config.yaml
vocab_size: 2048
activation: "swiglu"
qk_norm: true
bias: "none"
beta2: 0.99
schedule: "wsd"
decay_fraction: 0.558
final_lr_fraction: 0.1
Each number is 50 + 15 x the weight over its row's rms, rounded and kept within 0 to 99. Layers, rows and columns count from 0. The size before them is the row's rms in percent of the matrix's.

# up: layer 4 MLP up, 320x160, rms 0.141, rows 150-180, columns 96-127
# down: layer 4 MLP down (transposed), 320x160, rms 0.14, rows 150-180, columns 96-127
# gate: layer 4 MLP gate, 320x160, rms 0.139, rows 151-181, columns 96-127
up150 100:53 58 43 23 25 46 55 60 55 23 55 46 60 72 55 25 57 65 42 43 21 75 69 34 65 62 42 68 59 80 43 66
down150 099:34 28 55 84 48 56 72 46 60 36 45 22 30 55 30 37 56 54 37 48 49 46 35 64 65 50 56 42 56 64 51 64
gate151 106:48 32 57 49 51 76 40 66 52 50 42 92 30 60 55 65 37 19 59 60 67 76 36 42 70 49 44 74 38 25 61 42
up151 101:58 34 50 42 64 54 54 81 46 38 30 67 43 82 55 24 64 25 36 39 62 61 43 59 35 39 69 40 62 42 62 51
down151 105:52 49 60 41 53 31 46 40 84 50 65 46 57 09 43 35 54 79 55 47 41 57 25 39 64 67 49 45 40 73 48 50
gate152 097:28 51 45 24 57 41 59 53 66 49 48 45 33 48 66 45 23 33 34 66 78 78 39 56 81 58 40 65 66 59 51 55
up152 100:31 56 52 57 35 69 48 49 74 72 53 50 63 53 42 54 46 61 26 55 63 50 69 66 60 28 49 54 12 69 67 63
down152 102:28 57 60 41 56 49 50 61 60 44 58 48 73 70 47 53 40 32 28 48 66 62 37 64 51 38 50 71 44 80 53 30
gate153 097:59 45 62 31 48 71 44 33 25 53 60 22 75 75 57 62 37 40 49 60 61 58 14 43 67 64 13 37 56 33 24 37
up153 099:35 55 48 41 54 27 44 43 72 36 44 40 39 53 32 58 43 51 36 38 46 24 53 65 43 47 44 53 44 80 89 64
down153 102:32 47 73 41 70 69 35 51 44 72 59 57 61 49 35 74 28 36 72 62 54 65 20 66 50 43 57 61 53 47 37 55
gate154 101:37 57 60 70 35 68 47 42 28 58 29 77 17 49 41 42 55 41 46 52 44 47 60 49 74 75 53 63 52 52 58 43
up154 098:80 42 58 45 81 65 72 65 69 40 38 40 59 41 37 65 45 22 26 38 41 56 59 28 72 31 16 43 30 33 37 60
down154 098:68 58 52 51 51 62 51 34 78 54 52 72 89 42 46 39 43 53 44 34 33 40 67 56 61 36 68 32 34 68 54 55
gate155 105:48 44 81 61 16 72 63 48 25 39 47 63 68 46 36 47 47 62 68 85 49 58 50 36 60 44 57 59 38 47 45 52
up155 103:70 49 52 60 16 62 64 60 34 52 43 56 42 39 62 46 57 77 70 63 67 69 40 49 70 74 49 67 39 61 39 45
down155 103:49 09 64 47 26 32 53 50 37 30 41 34 72 30 45 61 51 53 55 79 59 37 53 41 72 58 47 63 53 53 62 57
gate156 096:52 38 56 46 55 35 50 51 52 45 38 76 54 38 65 50 79 46 41 37 15 50 49 27 40 35 58 53 60 38 30 74
up156 093:45 47 49 51 66 38 31 58 40 52 55 26 65 69 63 87 64 60 54 45 42 53 61 67 44 55 50 64 67 49 28 42
down156 094:43 47 41 52 73 58 57 38 50 31 53 55 63 57 24 66 42 52 38 57 57 52 18 39 53 65 42 59 80 33 42 58
gate157 102:71 50 61 32 59 47 00 45 36 41 43 59 46 47 57 63 62 45 36 51 49 61 46 47 42 33 56 41 52 26 18 46
up157 098:30 54 45 51 55 46 32 46 56 40 12 41 32 50 55 34 54 36 43 50 74 35 66 32 50 28 56 49 39 40 37 44
down157 096:37 51 48 44 46 41 34 50 14 38 25 35 42 66 54 37 44 51 44 69 67 55 51 39 37 35 43 69 28 43 29 68
gate158 096:47 41 34 58 53 63 41 29 37 47 54 63 34 54 35 47 24 55 52 48 39 21 26 41 63 55 79 26 88 72 64 64
up158 097:32 22 42 34 35 32 49 54 53 65 49 66 44 36 40 69 65 66 76 49 42 51 28 30 50 46 42 39 67 31 14 47
down158 097:33 29 76 52 31 58 42 60 67 40 55 43 34 53 46 45 53 48 30 57 36 49 46 24 44 57 51 64 57 25 36 65
gate159 091:44 44 46 55 45 74 54 50 48 63 70 37 58 62 63 45 54 38 49 59 59 60 31 56 57 43 27 25 64 39 75 43
up159 092:61 25 59 60 57 75 41 75 60 25 57 44 41 76 59 59 40 42 50 58 42 47 34 34 51 52 23 43 34 47 50 39
down159 095:84 59 40 39 52 18 52 52 42 61 40 22 46 45 57 79 52 55 49 39 41 63 71 37 50 45 55 65 15 65 50 61
gate160 093:48 56 27 60 45 74 52 52 62 63 66 21 30 63 59 39 60 76 44 73 82 58 54 43 46 59 56 48 48 40 72 58
up160 096:73 47 54 36 37 46 48 53 37 55 57 59 47 63 43 47 21 29 50 48 50 69 58 46 56 72 62 59 67 77 56 66
down160 098:47 72 31 53 63 20 52 51 43 66 71 26 41 65 55 43 54 55 55 76 77 46 42 26 50 75 54 50 68 36 67 71
gate161 089:45 55 43 35 56 50 43 55 43 44 27 26 44 40 32 46 39 61 48 39 36 64 54 72 40 50 78 43 22 19 37 27
up161 099:81 54 55 78 47 46 39 62 53 61 54 70 37 59 61 48 91 27 58 61 21 62 48 44 29 69 28 44 91 69 59 69
down161 099:70 39 40 39 61 62 31 79 52 35 78 22 32 65 37 67 44 64 54 51 77 44 30 33 37 81 56 39 68 58 57 51
gate162 094:53 20 56 70 32 50 50 52 36 51 20 49 37 24 72 17 53 56 42 29 42 66 45 47 61 60 59 36 39 56 25 64
up162 091:74 52 58 56 69 51 49 58 44 55 68 39 66 53 41 79 41 60 45 57 57 39 27 44 74 58 40 70 50 42 39 54
down162 091:53 69 35 67 42 41 55 43 72 54 50 69 48 62 58 55 44 52 39 71 41 59 52 38 44 26 48 67 52 47 61 64
gate163 103:43 34 53 54 31 70 26 22 53 49 43 31 59 55 21 48 49 43 47 52 66 43 61 36 65 38 70 33 66 69 46 42
up163 097:66 64 67 35 52 37 45 17 38 42 46 82 41 80 19 46 74 26 45 48 71 41 68 54 50 50 52 55 44 34 55 60
down163 100:70 67 44 40 54 72 67 38 57 46 17 65 51 51 58 28 93 53 45 45 68 53 65 50 50 52 57 70 76 60 45 10
gate164 100:48 35 49 40 58 63 41 23 67 59 45 16 42 53 48 55 51 33 47 35 30 40 62 57 49 47 61 29 51 35 52 38
up164 099:52 43 54 22 49 27 76 81 35 50 35 52 65 57 63 28 65 17 48 51 53 48 71 76 57 46 56 72 46 53 38 48
down164 100:55 55 77 46 39 52 57 40 59 50 58 53 29 42 47 51 54 48 68 46 54 23 29 60 75 42 49 41 56 26 38 57
gate165 104:69 21 39 53 47 58 32 31 69 79 51 43 33 65 48 46 54 65 50 64 49 50 69 60 48 21 70 54 46 69 57 48
up165 113:73 44 23 56 55 54 58 43 42 22 36 06 75 41 49 48 38 65 33 65 49 58 54 36 51 56 53 46 32 49 64 54
down165 107:60 27 30 39 83 74 54 44 42 52 51 55 55 78 65 52 50 80 49 67 39 57 66 24 36 27 51 46 65 85 33 60
gate166 103:45 35 45 48 56 39 27 39 63 37 38 57 66 48 37 07 55 44 45 47 51 55 63 37 68 48 59 65 62 38 24 66
up166 107:34 81 54 51 73 60 42 55 42 44 59 60 55 76 75 48 36 71 47 57 22 49 52 64 33 40 45 25 47 51 53 67
down166 103:39 63 72 58 47 65 46 56 75 52 55 73 49 49 56 53 60 37 41 74 27 40 46 62 26 55 43 00 25 52 58 55
gate167 099:49 50 39 70 38 48 53 86 58 60 62 27 62 38 72 40 57 33 47 59 73 64 50 59 59 28 49 57 42 44 81 52
up167 103:56 69 34 47 70 57 58 50 37 22 54 63 73 78 37 63 45 55 32 54 69 42 53 41 58 44 40 21 61 73 66 41
down167 103:39 54 48 10 72 35 64 49 36 72 40 38 51 61 52 40 40 68 48 23 26 69 39 58 35 62 35 33 61 51 55 54
gate168 094:78 55 41 55 59 73 74 67 56 78 48 43 48 48 56 36 51 68 33 58 63 50 46 72 40 34 84 54 40 55 82 48
up168 090:51 08 20 33 62 48 75 62 63 33 47 43 35 49 22 31 26 56 66 21 41 62 43 69 61 67 48 44 61 60 36 15
down168 091:56 49 75 31 50 69 50 35 37 43 40 75 37 48 64 67 58 58 59 33 47 24 63 80 44 44 47 46 55 55 46 48
gate169 098:70 78 56 46 50 68 67 41 65 79 56 45 42 61 76 30 43 39 14 39 72 70 42 43 68 37 59 53 57 61 31 52
up169 093:65 35 49 43 40 56 65 50 48 71 62 40 46 27 81 53 22 40 34 60 94 38 76 43 68 67 55 68 63 52 72 66
down169 094:53 77 49 28 63 00 61 58 48 61 68 47 28 44 61 45 33 65 51 41 51 49 40 41 54 54 52 62 63 60 54 65
gate170 105:49 36 30 74 36 70 22 38 59 50 65 60 50 31 40 36 48 41 41 48 78 73 66 58 44 39 24 37 54 33 52 48
up170 102:31 45 63 49 41 60 38 47 15 42 50 47 48 36 66 62 30 74 69 55 50 49 66 29 49 22 57 52 17 47 70 34
down170 101:34 32 74 39 25 57 35 35 59 33 71 54 42 06 48 74 30 57 46 89 49 53 28 38 73 47 41 46 28 40 79 44
gate171 097:36 54 52 71 47 34 45 44 58 72 57 62 57 40 37 45 52 44 69 60 73 37 64 37 35 50 68 33 31 56 49 31
up171 099:65 49 45 33 54 41 37 19 31 66 38 48 47 52 19 48 51 70 44 65 65 81 18 39 50 39 56 86 42 45 30 68
down171 098:58 54 45 45 43 29 66 52 28 48 53 40 50 51 45 50 56 81 41 38 54 76 28 35 89 61 57 53 54 76 50 38
gate172 099:71 43 62 56 66 67 55 31 19 28 65 60 52 52 50 53 51 48 23 50 46 70 54 53 44 42 57 45 46 33 48 59
up172 099:44 70 81 46 49 39 19 44 39 13 74 56 61 75 49 64 49 56 45 47 24 09 52 44 89 16 53 58 46 69 50 52
down172 100:79 67 46 55 45 76 52 58 46 38 47 38 41 48 68 61 44 13 61 53 41 76 53 53 26 57 49 70 57 42 84 38
gate173 095:66 71 65 57 47 99 27 23 51 74 40 54 48 75 30 26 73 29 30 54 52 68 42 57 33 27 80 57 66 77 50 58
up173 099:26 27 69 47 48 34 50 68 65 63 60 38 50 51 58 55 45 62 53 47 52 47 59 89 70 51 20 18 46 17 65 42
down173 098:31 39 35 52 44 43 28 54 46 46 46 44 97 49 22 41 51 47 37 62 55 42 63 65 42 58 39 36 47 26 55 56
gate174 104:55 81 49 60 49 47 44 55 61 84 59 35 29 35 43 63 65 42 46 50 42 43 52 46 46 26 35 23 47 51 69 63
up174 101:41 36 35 57 47 49 36 48 39 37 70 47 68 46 52 43 37 79 61 65 53 57 16 51 36 58 32 55 61 70 69 52
down174 100:53 49 50 72 55 34 41 38 31 55 36 69 60 34 40 55 51 49 71 23 70 64 51 41 58 64 32 42 46 45 40 66
gate175 091:53 35 76 62 70 55 47 64 52 55 34 47 38 41 33 42 56 33 60 53 27 52 41 81 76 44 68 68 14 15 42 47
up175 092:59 37 31 38 63 42 33 53 51 48 69 41 61 29 54 85 46 52 54 23 25 35 59 50 42 51 74 37 26 42 42 65
down175 092:66 52 56 51 33 49 58 17 47 61 30 68 63 62 48 40 57 45 29 57 29 48 61 70 42 22 54 63 70 50 59 45
gate176 094:67 46 56 66 46 53 50 69 37 28 29 49 66 57 34 47 34 36 55 56 45 57 48 46 46 66 64 52 51 71 65 47
up176 091:52 46 51 29 55 64 68 26 46 32 66 49 42 42 45 32 45 46 54 33 32 56 57 68 54 54 46 68 60 34 23 50
down176 091:39 27 77 33 34 69 41 59 51 60 57 67 70 42 45 55 53 35 56 47 55 47 33 53 71 41 44 63 67 39 40 63
gate177 098:11 55 44 56 33 37 47 38 60 53 59 56 65 49 45 43 50 36 46 76 56 73 47 36 29 49 37 47 59 42 45 42
up177 093:58 57 51 41 63 53 77 38 50 49 66 51 38 42 42 34 53 63 58 56 45 48 44 40 84 39 63 30 57 54 55 32
down177 096:41 56 47 40 64 87 27 49 46 61 65 73 50 36 39 32 38 55 62 52 54 47 57 34 56 31 59 44 48 63 60 57
gate178 099:69 58 41 50 22 62 64 66 70 50 43 44 35 61 35 34 50 57 43 49 78 52 29 76 39 47 77 71 30 57 54 28
up178 094:61 15 51 76 47 54 76 33 78 51 50 44 51 69 28 69 64 48 16 87 57 83 54 60 38 60 45 67 53 21 45 38
down178 096:46 33 59 74 45 16 87 27 49 58 39 25 46 18 52 91 33 44 52 69 33 53 51 68 53 53 61 34 47 33 64 53
gate179 094:47 62 56 44 72 50 18 86 64 50 70 35 39 46 52 52 60 58 43 65 55 46 42 31 57 67 49 53 57 42 58 47
up179 098:53 51 43 42 48 12 76 52 45 49 46 73 57 44 23 61 53 45 25 45 45 52 64 46 29 61 39 43 59 72 56 36
down179 099:54 57 50 51 67 66 34 81 48 34 83 31 45 48 44 45 67 43 49 53 71 38 49 18 62 82 67 45 58 47 43 59
gate180 109:39 61 57 69 58 78 34 45 58 85 76 59 45 71 51 35 63 57 55 53 42 65 51 56 60 41 35 37 25 46 92 77
up180 107:53 61 31 65 66 47 46 28 28 42 65 75 41 31 08 57 61 23 50 42 39 41 55 48 50 66 50 65 53 40 42 55
down180 109:63 82 47 67 60 19 57 56 52 70 23 64 34 37 32 53 23 44 60 48 52 35 28 45 68 60 58 63 39 65 70 77
gate181 111:62 69 33 33 67 47 40 69 58 54 55 33 51 34 61 56 61 37 23 50 41 57 60 56 09 36 49 71 49 42 45 42